From a checkpoint of a small transformer trained on Wikipedia.
Architecture: LayerNorm before each block, rotary positions, no biases in attention or MLP.
Training: a variant of Adam for these matrices, 130M tokens, 4050 steps.
Each number is 128 + 24 x the weight over its row's rms, rounded and kept within 0 to 255. Layers, rows and columns count from 0. Numbers have three digits each. The size before them is the row's rms in percent of the matrix's.

# layer 15 MLP up, 192x64, rms 0.163, rows 118-189, columns 0-63
103:115127151096103117105155112145128134151147119111157142149138116113101141107122145140125173121102112125115141093151076133111070134123169112155087139141150169125141126101122122086190090113136156
127:141137136123086121093177165106176102127121121156109139138128103140164149114131177069135123098133105122126140167112141081109166128145109117147117082131152169116121128115104156116127120138106139
099:153159108069100140064082115117140113143123123129117118108119135175120149154130140118113116122128120118140151159154151132124175119143095127127142149150109122126095141116105144071109134108080087
112:135125100137143151132138119094131103109131130112133142100119147161081105081198107148152159102143189110133101109144131106123124133177100130168152135142105147159126089150134127131109125111101117
090:139129167123127164130093140169147140134129144154147129124108108135163093088115110129132119063144113097125091108127147104091124112113162126120156105118088158174168138149110149108150157160111141
106:113148138125108139159153138150117158115117079120115149128132129109142078130132133140116134133145093150140110180130081108102141177137164088089144082150131107154153153101095105149113121094142108
096:113154112134137113106106092095123140158124153121132150096117155111123146124094169128145115122091192154094120124113132145149157162146128123092075152103132135145153127160147090169121100139091114
089:153122149089142128144110115120086135114125139116127141163108100104115133128143112150188121183196130133091125104117129128141129158112132133157117114125074144100130137133181162114140104099118158
088:113125110201161124104086137160131122112102084159112140159141129159113137112113144131160182160120127157130164122111156138148115098117127139106136121128091118160099114114083159129110152146145116
091:150149126094118112147080127121169090134113127131082148153114129125146138098148148143135105141144138147114146125129138125202142147112085112135132107113091125160103169153154130152151076145127090
089:153144115112094156128166156094168156094124150086149095135144149123117121112155161117118115124107107154135085143116116146131115105079119115163146101149161168091132158112107147141132130159160159
108:145122150109120149116134105127127138098144133107170079089115097103134159126109175135130091173125126120164153103112106120116125142117138143096119162110162123179137157143096170107152113136099088
103:129112121084162090182110151128114138136137104157140135141087143137142129130133125077136117135157112108176160113174109119135111120136178088143104134095139116105143100112134141147121086101166146
112:089100156158126118077134143125153114080133115118124139119125116145150093104129111134158116116146177088105128140079121122171118100140131149092143176143117109095141097128149181115135126152145136
110:104089160146098157111111142152123127137109109168161113138151097116140137139060142113151122089121079160141111118104141138168183152108126109146134111125117173082116133118126141128152135120135149
087:150104104093097149122139105159160108134163060119124134141132132103095133093158135116104135110137127176152150146117119112125164107124151181093121111102126136101130183149145169142113136119134127
107:143119130120154129115133145103137143135121103141124111141093133113095149126108115115136103137109147125146134135174109081108129117166117165107151112127123121099171073154117181125156130143061183
094:140161127109157138129068101111152167113099118133096110104096140112134129124130137120108146131161139115126164145127133104119115110132155125140125146150086109176152122159124105141219145112111111
093:103156146129165137116138116133170153115131090143171148131164111157104142134136109143101149117133093130153160170129128114159088073113110112116107080130130120136103104129098171141102118096162114
117:159174130130147142153119159122130131145128138113083101139151149117109153124168116133091121144110133126127074124182134115132130137099166136120151094125129084126120076145091152114120145155121069
091:109138108122129120086157127099131132118134156105174113109156139139092121149152080091147083111090151146158122134114115156161140146107101127128146095113124161129156129094149125148178146161130172
084:128139185135098132131162126090127127124150138114104111110117112082155116136137119127108155111106103132135135135148106112121161129132119109100142103150109176152198074099124118174112151125146167
112:136135112096098138133115120165124144118139140105138164109128118109146142145133101150164105159170172102090120151098110189159106120132153110170134108118080088138105090122106122115153099116133117
090:107107122191128151066102084164139104113194137077127131127125131125147113133135128131160139135125150090116136129145129134116152120124084151105126138107118122162145127138170162090131124114143107
117:122075130149135146062112139097101141114136101179136106116126154111162109145149103103127174148145100133113173101088149170113133127166144115153137129107140119114155135116139108147126096106107127
097:097177104113125149128145091110112130126155117189127134162128093134137130130087164142142156154143103157132116106119174121175138131092142097129155150124086128120108130109128120152094158091112107
104:120138121105112140174120105156160147146118132153155153118133125116114119104127131166156149079145086125108078151130123116138104127125121158170094140165116108107128130130075077118177139098132150
097:137155096089118147132125141122103136157146109080129114148163134142175108131105122103140147104123102119125143174085179155114128120122113117186079122114117140122092181104131128131116107112153120
106:144154154112110132119139092116137124170136127123127161064095149125169140153188127147113115141134120125141123100099126115140112123134074133119195128111137122148125119137156119092125164133117077
098:129106117120128158138135125164174135128114115090106130129125146084124131122153108146157141117095144147096115137129157173088144121102161130144146113160138109170069168155101108079149140131126095
112:108117166104122146107109136113159106129173111118108118114132135083097181147122135142136129113124146182101106093122120105123169134175136178138120148126162129095105155146145175129129165122116142
100:137112124162118077119187125123181159094147073154137133101150114103139108134106140147137105103139142091118122141149095164156119167128151110155156136137137132143138104135131071123136129098137130
101:104073135147102108147146123113126140100142203131086130126123132112132149099133138140142179167146110094143165112101124119117171093074143156124130127106129128142100153115128132149133096108107120
089:140114150109159118117102148122145103154124135108146141098153103130115111156095157126142147113161136100172139155116120089165107117130115149144131138163118094076145065129130140124143069123170108
092:104147139171142135114095108112162157136159142133083074128111135109151187139111109121135092115108135084114101137108124181118106143116150105111128138126145093142090135121141141126138083129088133
095:093108146115099091130151070155089110133137142115145160090171114105149110162139138137157152097119103111111143160094088163137170131125161121121125153122146137163140124101148102099133140103121114
096:087150132143087106146145166136103143100138103115126125167144118123162157092105115138103109137174143118133133168134144115125113110140122109076128118135086100078161118120159147147119111163177120
095:152106129112143150170113144122160123166116127166152149119107150117145133141132125085117113106107150085165132088171119134122146123165131143104112138094131096133078152118100083146160122163108090
092:153142121157101075146141143133141127128145151131120146118132130145138099105101149169110151118112149143175085104100129081159114160088118110124161125106134150172117099139129088133119100071126145
095:099157131123147107161153140104160137091114110116139087091120107125121124113115146147094138157132130164145154115153100125165096123096137122140113159152101139092107185096113123155115167134179112
107:118099113116156159083095165111135108145136126141112088113128157150124134117132172103153155115081121165146099129075144168111160105130138096149120124126129137099113102133140109120147095149098173
105:122141127095113096132158111150119141115126161111157114096141178144082120129140097099112115117156156104112115118116148088186159158155069113160142154128102120129164121134125116098111165133131125
101:123130096118135116144116141129141149117117134082135112117108159128171118185104160139127118141120154121169085108150125130100155171142126086069108109133155142096123144116096091141149132155117171
095:157143128163092138089101129150105147135149113120117143119104121132151123121135128118145146096107156134171153084132123142126156111155104153144102101135072101164151172147185118123158119151135086
109:150118081128126135151108190150108075110123135139134100127153154107106184131076142098139178101118131115154108123141109129117105144156118131117146117113105172121089156109134132143144111121101149
099:118119155097140094152150113102079106120106139122126101149131096109160132147151147161151111122176115075132121140119126094113110150104151186149111149130168129106083123106151102129104145163124133
102:120139132112093145129128124117124134120143103097087140160182078116114104152046124147143134106119089134186142149130114124189141102113120124151137118139138131107131139105123111152143134112142156
101:093137105097111150132116112127115159174120150147128154143142148085141173145143104128087155111136151141161109155137089095135110129109190118135121152133111104125132132102109154088117100076107142
101:119117079152123109138148140145101147106133153152148120142066126138141165165108097153120131142133140116123118126158083167147127137082103131102157123126122167101094068148116107150131113162129117
100:150119109118121116115118159122119163118158159109155170123136094081100133167094139151154171153156107120159113093106149123111112130133081113124134135128093086138163115155119095147138103122135174
095:138069131111153139177092141094139108128109142133130128117148139091115115166154134141108117149189110111130141099137135148137177146143128138118129143111088133131122126164131170119122138131198098
104:184156183127130120141113146138092095127129144100077113144098125111172116143129128185145123087108137133142137127140074165135085144150150125106118142118158088126121132089130111131123124117132134
095:121152118119130137148087116098124133127153128166130104134142133128121141117121127092077107144134095160118126131088122117189139161115108114183125105136086071140129175091105149114149113135152146
107:122097140134147120126103168077141071125111103145108125117172150133153120170118117142104110178077074092128122133130102166117129125140143114141101126130118135146162129131158129100122103135169143
100:149180137116153140137108126139097137130123125102112084111140158113155109102110132171138092153145138076156155108134140137089153130087132094115119102098163119113150078123135122109127177143134156
100:161126184120135156139101082157083117146142115126068127111137137132177123161134174161078109117120138119110112125134122117105128129127184112135148134116132129115142165135115144105101174122136119
097:111103097097113093144146123110154111102168128150152142153139152132082151153130116123129120153123132086111148161154143109142080128116147071141133139115170157109133159125085130140118111099092089
084:154112064160113133115130134140117113159128114104127132161118147140102106115185126136086164118120146148154130132147150127178125115150136089104116118094155135139142137137125109125174116151127056
105:113161117141148132133154115077134077087116142110116112139152104138082131132116122091141100128120092122181142149118146135131128141125142074162152124129096099115165100087159148096115136138133099
091:105124124101170115148131088167103134117073136143089149170125140159101105145117134120099136120097106142105170105174117119144142166122083127174150127101132114115117135146117115174120105126150113
107:129105117121126125135114098138072160163116134143131165078135135076096149145158144172137171124127135116090113126100128095104131158141134127156133164127101099123113121143186114129102153112122155
099:057090155074137121163131117111120122161110099142092111136120166114153124171163104147124132133121146135156132099138136145091123139128161115109127146096121125110133145145147132199129141108142125
102:154155145130141134105089147111135169130125137164142158147127129111121093157135143139158141138141094106124116155152123094153113064106141143144124147128139092118127130106056146159166106092141096
112:148096086146197120135123118129112147122132147091124073140110139077143146189129129130126125152157147086147132140128150110120118156126109097136144119106136140094121094115149116101145106134095165
098:109134105131106155076143150117107159094129153115121142086113155120126124124123112143139116108166134106135116126155135116152137150145125175121169121112158119161133171128124119126133087082045120
095:107155125162116130128122102160112101112133147126100152186143140141117126126146120106162132136144135170146163096142085168127082136128116145164160120124155097130137103122064114112134094110088140
098:148057132094069139139117134171140119091131141134146118109121162131154139102111149118141108180103156110115113132148128115129121165111168122108128124104117100161088129135150117136171088128139145
097:095100133156153146159082096128150074118145137152111110117145151146093158168144132149114099164095123172158101148131148143123104115124122123140159168102145133152104131105125171128098140106108114
100:124151159146140129111170158123148111124113134128115137154099116127142093116126114133083142115125098134125095110157064119137114191115117121089142135136126145153204118122126151132152087110162140
089:135087116126146110158080140125094133110143128134084127087139137130107119117104145109121173105086118156097132172107108113160114127152112118172132087154129133147159091160104160148127138128102164
099:102108113121106151115207109119128096139123111116166117155136138070141157126150142117115139148129122143089084137170149146120150143131117083139123177119120167132139115093152151133107131123135162
094:112098141126133113188109148086084128144144151124100127110184149121165149145115135116114097115113122156138093132125121121183142116119116126119136130064138162134145189131125116118113093136135119
# layer 15 MLP down (transposed), 192x64, rms 0.151, rows 118-188, columns 0-63
105:124160109108143125158105087079140126154094142103131134125150121150141053120141114109093137105161146164092138154123141092107103140124106140137131137100097159146168144157158127096115139124134157
127:126097143190094107162101083115132144128124092142135110120173161108105125139144122139175138110119133135120106121121107180152118127125085106156126152099109140114116106139136153104125188099138140
098:163082118144152127171137092120069157150090155108122105114125135121107134143156126139131171139153140133119150166164119142136136145144118096143087135148097167128142101133146129095094113121078113
106:131149131099108111101170081123143124096170109154135105134119106133112161152117177137127159133192102153126122132137125137155153123137098128145094131144141102099113110142129104179099083102107132
095:110120088124121143126127105115137143131158125102112178133120092134131140137147133145122148124138151133177098128107133140156189085138095148095143113197124112142124123130092147130109103071098113
098:143120091148135147122136147179084111185116169122124108119111160112139136125166118130109111060122139135142128103162105135150155106102085158141129125103126123143115105122148105102170113153110157
093:112122150139099105133127131119116098133105085137141137118139115136115126124159153179128085075128136158121116109109104111143091051159101096164156138131147154148137157139158124134118143171150122
091:125170110166124120143130135133088139129134135148132144118124159144134170124171117112126170102093143124145096102118095155139135062086169107123127113122094130151151108095141084127143117163140161
097:106102130071124152117111118159100129154157156174127089076110156123077126105147094172089129123164133144125137135171091127128128151147108124132142148140099155158136122133105150150118138118122113
088:116104154156098102120136103137082135122152139146149100133140210119132163162095096149142135117105124120152145111132134187087116098111141118145119112119143155113142111124137128086114158128142167
096:145148116142097116109132154126130079107131125149096135190142119120121197139132107139100144096098138155125139177108117127145138145148164118106119130138112107147129079142181113112112142139091153
103:139147116103142120132115129122141155157119146172139131084172148111088125186134089122134144149163163102120142182102135098119139114065168112136118134136104128105120126100104107135104094132134126
104:117110140129095136127160136094141132101123110117122101109158141155107108141123147167152175101150119115126146108122128161086165082127074111142137160166153160099146124105104114139118162102148085
113:103099137120179139155113090129119119121099144123134119164106154106107170105136127160125109131135114161139072115147119127119077123122178128104099158094132137161137144160137135108152179144109153
114:136152137129108154133134135119157110116108152126134132087141166087132167091123125185152141131128156174081129114153175102132120162089152093109105145147114106115155087125119132135122083120133122
096:120098107095148131124156174102104135100132146152097162119112107127132134156130153140100140104103143102141108136150091151158129155146152124150134138123157090161111098097206124155105117097117120
107:138158126151118117109126116165128090128129087118143124124126166071117128125102141079115174165152138103142128086160143120108147113153117121126127116123087068127130162161124165136114147172118130
092:143163132155073151136155097112117123177152103117132137111167180114149174133104130122103133132128127103112125150153140139082095135140131119167087113145114104085109158103139138149148141107156124
095:127145126090146124122149104152114156093170134094164131108142145148102069131135121164152078121122120126121142163120106115141117083164144160159146100158134101090152088121102093136127125137126135
116:117115134166107093187103154140127107086113146113065116156097154110107103126154165168120165142128117114146119140126141103144150177112110121125122109121101151160117135092094130132122150152133145
100:107174044146146132115099137125123107141158135085109120134106117141119126103135150125156167128162139120085125106125153108148111123175135142113065152113145151136168133114138135120151125105149127
083:155138165140114139117141141133127174123120111115105098129143182140090154130115113124126112160152145121128122132120145174138123121093130160107103099115180096165080135134094067116142141143104097
105:171158134137126140085128081111116146117126129143123107136113140131126135167135132163115152096143102143123152185121094096170139130090114098132172140101142106142153139128177144100089110093108113
092:133080132067113158127139159117139108167155146125100134105125093120128111132124139143154173070131136140119138118077142120139121142142172146104106126092129130131117192120150099156117113132151121
114:105115150122131146131107148123130151118132164114135149125141140116137169072129137094105137160088135139147111099153148127105096082138156140109133168088176100111108170145099133160134110078143131
090:097125122141104132124164137133134120128106139168112119090143113109142132169160042166153135156139122099141194126132138121131105150118093140143129088106149131121122094124106093161136143146133122
103:168117186109151114121163102080151141153128116107072153104136110123152129119180134100153124116133101133111135145104162163089115130099132111154115097119113112104128121152173127129123097155143136
097:137132097119145102145150155125099078117133160125105163146166135077166134114107115092127126164139134135128075118125130118133134155129089165129134116064128105100129159140111135135131149122133185
110:151180135131114166082101142100130120126141149132124131109156139105174114134100119167131109114143123144113118069136115111071131139166131129123143119131121122080166183118099131148117149108144099
098:145105101165111110124120129089193127134142139161117102171150158106154141128134111143132107068090138162146138146131146168125130141162107099116141133100129093135134107132122093155079130112108110
111:152138122122117182165154097132159120138138101156141134132131165069122121109119092136132149127123128095129097133109153110136144130143130165130126171091137069136125108153057094145126120130116119
098:152100128097176132109120094147112083141079115153111145157130164104133118114120101155156173157120115146093117116142059132124147136142115153092178153114144124122132125131104124116161143117107127
106:113100184105169184150151123102108161151122123149155121126103104129098121145126149100156129129120112134068141126137127093099110135123155115142106118141125176123118071170152138117151127108112119
092:147120119118116133096133107109164118140085106149131099107144162168142143167170148087095129145120120099114134149109113101110136115160148198150133127117125105122138121121077126167103140140170147
092:094145191149135157137141144113108044134186106138142100127142131113135156134099144175132125098118124117145151136105128108143113130114110133102160118140117124124134113135105125102155162141118077
094:125090114134097131145137098100136126117094139115090139132113075185110122135171130131104116139134103145127171153132128127102158143114092148122121153185153119093121180137090103142119128165139134
098:129141115150154137117163150116114080081139104070133118156133103107131147096097164110149087154111124142138088118135130142118114128184116129155139164139135081128145122159091136157115107156126134
101:129137134165154120133141104135127163111112152110111091106084139140113113167161170107103128096120146111135155135137122115115097111153172108117138112210160131116108105146113109126129093169154121
089:089134160131103146120132166136163158099110121127110141098106134157102107182091116126105157176130117136127132136109128124115154158130110085125093112151144138100147117183100136141135069137147148
095:171142111117142121089116144158090148106086137135093155133115181124121082127122136125118117161144120097116141121132162127143106129163117140120127146055143143145141097158125138101123121123089179
111:146112129132131124173097090111160135097121143091130145137144126148110135125135163132093105138191157141133161157149120157184098107115090094107097157151121157126098131118117110112136112087129109
100:119121122144121156128107151171129102121099125093087141121102104167121107131156110171103124158142085122107136167086127137160123150099146092146103122166103141147176141163134154127101096145129108
101:074131156176154113092129125136154139107106130115124100122172130088086154125122123162134189125162149102160126163135106103132135114108085121112139139108143148109132137132122135090169149121113154
093:090153108135108078162109133101142146101139139118168137095137124129134182128094139116099149095177137147099143111177131144149145108165078124096115167151093132132115129129128124135146106108121129
107:151128114131159133089131141148074154106119067100130107116154127126151143141131150114127136127122130144138164115130144096102139107193088153079118141144151176132092117148137098170131114122141137
094:160108108165119128094127140146107133109094115092121143126133143113160126139103138103146137098169145104127076081107113118125108153118120181130108113135188130129165130170167143102160103127112124
105:155092107161104136153129160130115100147163148138153134120110146115105097103146120153109143143144095077142077116121095095138113134096107108145124097133144173113110136153184146122126139122175107
102:086109156168133138129172115115177129106100137122138095138118185149168157132128113118142154096108150124107112155128105117144102135109100157103142148167100149126148107094123086131165117160133116
104:105144115172126138109130085124129111128046159142130091144124169116110156166143125147130131108134113135134122175142142140124133122097144122158147159140079078117142136134166092109105124133141148
107:135160161116133141154173099106138118123163143122088138095121137135088120135153113099113162160092115161159133074118145093123139128125135143128169137123105144134083113117085129092144131169162118
091:139131108114137145128151133126122127122120157142118121168127117107108137140121105121110143109143135148134094099103087120166133157107114133171131158121103139074127069170137125139188113124200107
102:126162130113155115129138129123097136137158089113137134154122123143184134085081096145125140078120079127127106110189124115153122123172164126126138136107144130133132143125124135092148149114078165
096:110099169147095123108138100126146100140094134135084175105167185126135122132094182170103121160128119120153135096145128100123137117124145147108092126126111130133142154080110151145150120125160130
106:115104151151119100182122143157137153129094128110119164114056134159110144161131149122158091125138139094109135160063082140153150117117139097123124098131131134134150128130117143146101144115127153
103:099148160080122120101138094147117119114141128119135095158158117143125123164123137163144094141097137134131207131110152148127144087105100114090126146127136126130144108117099133154111182100138092
105:129139096143124092133138162130163126142103153137141152094116188120121129071101118148091162106089148166128100093091097130147111132125136116134138135126122119135120135153134191150166100148137122
102:150086108123125098158160151158134065124131173137139156111125094136107093117097185140122088103149165115148121140128089135127125141100125086142128091110123144135136133098125138148125147126139171
087:113133148141122093152128076116128148106138109105107111116099150113089138149100195145104088122114156136108132136131146160099156120151165150147148139125098139107140117151075145115139122114116186
104:133118158152117154158071117164150120155108088116163113112113124093116148096148140151140090131135116131160158152169115171068115117119129128125119121139132131157113165104126125125121092086160114
087:106143071126133123155158138093129167115125155123123141119123154145163151135110112093120156139123148159112123177116139135126111127169140074114127137136075095156093119136122118091083136167147142
108:135097101103130125124102115164108124117118102195088118109112171175130143122138134146139164116137132131143150140101166155132114146147091127117142112064084168131144121167134123120099140119119141
099:177118110152165156087096100096097122107126135155137104128148136146117175096116142119147110111139141157109138129156114118122102104095146151105117142192121136147140123117137086131097146136143185
097:141112095113115117146119134123104146126185150112145133155181148128140112137128103114128112160102163173165143108111140110137097096139098103121151079108161130152122123073155145120120094098150145
115:144095080132179108128127098112149149148132143149109131133125128096177182123157119134121139152133134114155165121133130140116103149121099120125122128093155133098123122101152134138035127131153126
100:113106110096126131137160162112113119145127097142164125119150191125140163184170107127152122110130125116113162126155157144085158118136110120144129142109098075133108089114121120098102125159151103
100:153122114115132205123163119122149080139128152133085125101121111122151124095136136159091122090137099129139123107135101153123130190136162127139138154093098123109167114137155089142140107119127130
103:160084128127163150134134098116156127144127156121159088112115131136104217122132137065137128120101141113137104146085141126154105135134137120131137101085121111128121146122172128130106116097135155
100:170102127157117096149164114168082181141096139104118175123105084120147111134143123132150133154121133147100130161159090116131121112132117106129147096094100089117103128157120158131121139119130166
103:119157149108161089133137156165136143094119133122106128120143124136103115088090149089121131139116197143150144166154143118102101147137096139124086142067153124102135143138112157102129115120102105
091:143103160126120173107120124134120146154131146109121117147146144127125151095161132165145103157114151138132120168133123104100110185132081078110154136178111149152116125110096130121090086090133116
097:134094165141162159134148101100130137127148128166105132100090068151118074120169123162119142148150087138096150122109149130112154149147110106107125134120115162130110128160110124156086100147111125
# layer 15 MLP gate, 192x64, rms 0.157, rows 119-189, columns 0-63
119:118127125079116122123142145179092128162101094142137130143125099155143131146125108115088147149143084141116148153133113135118106099112138092158143136147106132100122180090146071175155100130124117
093:150115118103065150149158123184132134160119082143100162139145097119146155106157092188131114103167104130177128143108116144096114132112129123115148119126134118130120158124122124150105104157120119
095:142103181127092131118148113099145091159157122101110126140106094139117107156103120117115138129135104133110099125124090116163085177120146108149133145166111178141100133128156150165144147144157088
090:099134155127095098128114110158089140142147106125152141111126142114133103106114132152147117184083137117132112132120136083117153085150119202152129125122134102130130140135113116192131132101081128
093:135128125106136143124129103155128123106081091116149168147116125150127085153118126134121106167170107130114118122158098125131100184118137170156145120130136171151170140107140114135142067136105086
095:146110158121101132079137135181118110152118113142122094145132119135129126164127102134156176172108122134155142095158129146087117123146138163133164079126135122161113124131153144120122122112149057
097:149144122106082116133121133117098104176146142111127122116152102113151162146151153135140108171174126109131167107137135074142189130121117082147137132113081138139123141085144113118152121152153133
098:115092124112107139163140120132135114153114150128142139101120122112121105111123139112140117117150096096145099153112127126181147096202133084129157136179148156117174091099137095158142121147126146
092:144095103104102117156149145095145149154123126141089149145124128094087098100162154133118137164105161116099113099131146141158178145152119144142110116124155133117073127128128106181144095143099113
089:122106150139126176102163146138139141164098133122123157112123116157136100105095141120122141130117127142151113133132067154103110137140095084144175142139117115173136111122108134129125093144201096
109:134120109086122119116087168132112127163086144125103145119113107137194122154131091180144174143158144115093134142134128150129104100099153096134155102151144157088135142118123136115130136154112153
107:144086137081132100140157153121132102116132093096156122132114126174105111114130148149163194129124118137120146149132115127101103151147096121125148137172121139135102175126060128138108116138099144
106:126109162085107143108163154131093113133100145100119135130122093135110116122119142117157102123111083119160126118109156102194123118137089116104165137178148156144157113112116143150131135147100176
095:182104089156096134091147140122127135148146135159124112129101071108096135122137098114173102131161116113140149136120130098126120088171082126109179146154129133146116150107139145126145154104118150
098:097139146094135136152174168161098118161169096102100157130104121153123109102157151157110119150154132134085138098120147112146126136136108085146151127131113149145108133148110120128083066153136128
109:191105119119124113147135103167128140132112131156141128114080132131125099143164146122135105111152109088134131111122142132134157144127111085147135173150091185114126101095124126165194121137130127
093:125125120124164127124086133157165143168069109137114147127126120109163117121125149116155145103150090107137099118090157116099143129129121113174150100119100168148132100100169148120114077146109148
101:128126136100082067127161118108120117139141135127066109100133142148134169167122122097161112129131124121128124139133129109120148121152106139144165132137150118090168127058131160108114132164164137
105:177133106130116112117090096134143091121106115134101169084092100121092114172137118076125141128106121106151114139091173132147118132118126123146159174126171172162119145138130146143143124135122143
104:162121130121096119114113117116112078132082141106113138129147111140087099116144158138145127161090145128145141162139102158159145124132055137149154145138131124155101148076138154117147162160149144
085:126123102133128120115124116136142163140111105118132087154123152123043110126160153125162132133102093149116106145121178142112097140124145144154147116114166121161100147092096151109143146141082101
104:145119138120132159132134147117131107131138098130172096123058068156156077159125111170147141151142123129143145138138121145152138100119143100117117111162120136082082120113155093125136164113117126
095:130127115102118080128142092148117145093141117156139150092117135139081145149083092099130133143117136150125161159167130128146164115128092161153153151134126166134102125160108112189112111140136161
115:139116179078120131135146148149098114099112122181131081135108100133124138145163123086118138157131098111149167138092119112125094124146151112184136149112135144133138126094103149142142149087123158
085:142137127131113072124123141150120097181086160113147084118121156139111111124176068143123131158109130111140160172107128137129124122115122133174108129132146112107111143118114111163132095182119114
105:128139136110137093129108115146138121176130126171088113169098079118116151130122113102163152098112184133130144108127113114105087101162113141152088129159094124152131118151137136173161101136130119
103:116141096124136140111108167093138114182086116133070087131094142185137122154114118160117114113138135106126076129127129114142110124157125118172117129139143164115131127142119126180139082139127149
118:118139089126125076145122145130162121141121109168132140118137110155104107177119064129088122135146085099123135138134118107150114146124141045146172137136129144110125128112154130166118120120128115
100:120148146089121114114099152140111178119146149097112144105134098121104097133109127155130147110101156087114098171115119144111170090170164136165146115145097132112132125166109119133110162162154152
109:159102130124105114097119113163116146186089124153141098121138115147143079138150102135163165121101113132146147158137169162151143133114191118128127118124137121085153131123118120129108086158098135
098:119115157109088111083111135156121153151146095171139134118128147136102129124165088153130139127171155099118115142139114108114116095097185107130152132094102109115129133102151125139130140119150055
102:185123115133125147155133131157117073151114092104103091146138123081131086107099113076134164140135122112102113150093121118081152107137138154144119151164146150146127129136107101113136134136160148
091:126176154082132083138087146123125146118154103119116114111118117130135099165178096144116147121104085116128101117103126123118136134093108092108166116146155132180128146100153126126140121126102181
093:136143141070137175133138144139098155115146128124087138137129121108113087119117083140120109127140174125088123157100187146185107116095125134122119139131102134175130143103128160115153115127102137
089:190130136164128168153112124105149106149091098129142143099101129134133088138153135119127131171123113142147167101142101104142134098109118133174124126139079078139096111140099157137155126165124129
099:132124160120120095127118076176128093161102082156164112171119144141130135149105102138147134125152099133125118099087132155171118100166139123121107153144154111117160156118133130140124077108107112
097:167131133128093091099120161140104082080135127126112133118098139103067118115142140175130156124113116118103104153122096165148157138130146116144140100153110174135142139155123103158088141144154127
094:148157079135144136124123097148110140148135101146134146163133096116133162152164128117099152115148083105069132160129129101122100095118117135095121144161141147093133140095178175131098118124138117
087:126091126130082100134118091153147179125136124149151116126148152154113151142080112125112151149130104109125116149146117129120090109139123104181181169125123094137092127085124121119141151088162120
104:139130131141144111107160113111140141184123094122115082114084131128135131106123101112108128180128141122112117153095178073107134160170139120149145147161150128125145146131136084159100148165129114
099:178143091171120102134109116146159111167083084099089106128135086143124130123126103117119132119119114158105141182148099129145102093120170141124130133123142128117127147158132115143170080135138113
102:126163160148128137121115123154111103172127105097113119129133076153135131158107083128192130131163100100129141151121104181118126111100126101142148131138202145159126144103130140117121122123124140
098:122160110133138111123093113112098123137106134109116090144099107139127157138086082104122173131103139143123200122125117112150119073134128138145144164134109143141134175130141093118103160161149096
113:165118108110134127153105111134168115147078115149135114139151114154144129114130095144130139163153168088149129153163128129086120121128128072131130106171091159099144123077103116126141121108122173
096:153107147126117072116129143147109138164081120085146125084094117105125129143112136108103121109129130075134093141134108131152138126136096135121163122148180117113145171147157130124163124147183114
106:133174113119100141103127148150128107139117136126113152116131069129114118162096129137117131145138136068127120166109160188135153086137125099097139104157117116118116163097145146141098160171139144
096:130140083101101120122132144122150118126122089110130151151103129174150108144091083105161120155162092130123153124120173133105100179142125082136132115125154171154163152107119105156113126107142142
106:149120158104071140144128174179114094132133097152150132116120134110116111126132105132126190141082115138115103133140136112105145128171131124137145119137096171080117140123151134111178089118118136
104:154102150146157087111136121131123100133110156132157130113098096112155124141130125124132125138135118166143123160162137079090082113160104113117125116137094119101099150161163128172157092184139139
090:128129115138086106124164138127084145135143154065131151155118078158109154130127089140137156170122114136090140151114122169125091172109123134095163107147151136129101123089139145134112099137133140
104:125173112108155111147158155143096114186081111144096082168144102147130169137121138098124147127132115115147117117092152110106097093176134124134141133131124149115127116133101098124150112143080115
097:115123121116112099171126110137135104131092136140139152138125130143131117113115158148144091170155121104092177180175173113118105132151103140119148129146111148148157154101116084122118124075089130
104:121157126091157111121129138136159142164086150092125110161104082175117119137117105115137126132151131157130122093124142173149090112154107163096145123149148102116147131087090096138173117133151135
102:117132101102139120107152161159116114100092142130078141116134109155106130155162100104124136141151158117081080157110114121121109135168192111137136181118121139083157120126122123150127127154139145
097:160150110086063115143125162149105142131143144115104065118090140109148134116121113099118174157084105128100134125147126128113123103111139118143124121149129129150120111093145103147138136191160130
108:125099093127148109112141140170145130113095125137148142148102109158122142173088108112100139172162120160136144150074145127158102161114129092117118112166106128088113123110114142165106088152142126
092:106111106090139164147153168121138118210148137121135130114134149117119139114174103113168117117098150124165128105082115121111097125142129120136100139111147125129128182144156129132092106166151118
098:135161139094115138083117143175141125158121063120141098112121095154113126117132161118135144143139135110120104137168172162124132141128090082118121161114156129113117124109130135127098075126152173
099:116080163078118120156115151125079153127135123134090125169142110161121120129150120145141101126111134110170120163157127092107138139091137109109115114137141153100166129114170086170150132159137146
112:145092125138090146099112107104118094138128103173137100111127137115127116170082142140133175161160144112114131196117107127129162102121125171131128097144124140124152126157081117162121103146139114
093:139120083094131160158120106132162099131123094106089158170118086090110121156162132149125122116124137150119135132104126090172142163111159104141180151161091130115117116120148140142113135131157155
101:146194157143109129092130135130147128156139092194159155139112115171094106138147113159106163104142105121115092153114104127158110120130103136130168157148129150134125140139104106136089126112102136
104:145127133104083114092172104131144152154120113111144105098102080170106154143145169137120145135143106149117134153179088078168135141083137122134147115146117131112113116116124175116141106138123125
101:155143128106095113132110119136143085179142097123113109163122119123137185107144103148184107142141128121137136107142116135121096091117137141081162165112085096158153159135144146115146133139107096
103:136110133105118148107083139113108145154139131127127112130099137139085141157125120123182104088102101097152156129123124165140107124156092123150130092165119102135127149113117136180190114093156107
105:146118086091083092134126130175104084167104115117144083091155104136176143119131136121151148116128142125110161149127157088129125098148150144127147138115117157161080127100140157123123113122147134
102:164123120115106164110130133173103129155108110128147110131134134104166115166118108093134116174101091114089126125173117133120164108144122146120106132174101104116166166116121151123144138069108110
095:121157156156155119113140135133180115129114099154130146128139093112150106173139076101177107110138116111129082142086134096170106122146132146116116135163111126121178085132136114138128131153120096
093:161126137128093125097150129163132087152153160114088132127108117077131140088138151161117155158163120122123115093131099140104153107102117122173148152126135142121118110131154164110167085084139124
098:140164115132126115139131108180146115137114102102093140149136123138131154144128098096120144180132102139172171179108107129115120114148168130143097137106116177143133141100077158135106138122133170
111:129159126115121111094146133152165103183128115147129111140097142080089100148092130103178133144168147104145143120122099125098130093138179128151124116130130110168117132112112140154173144117094123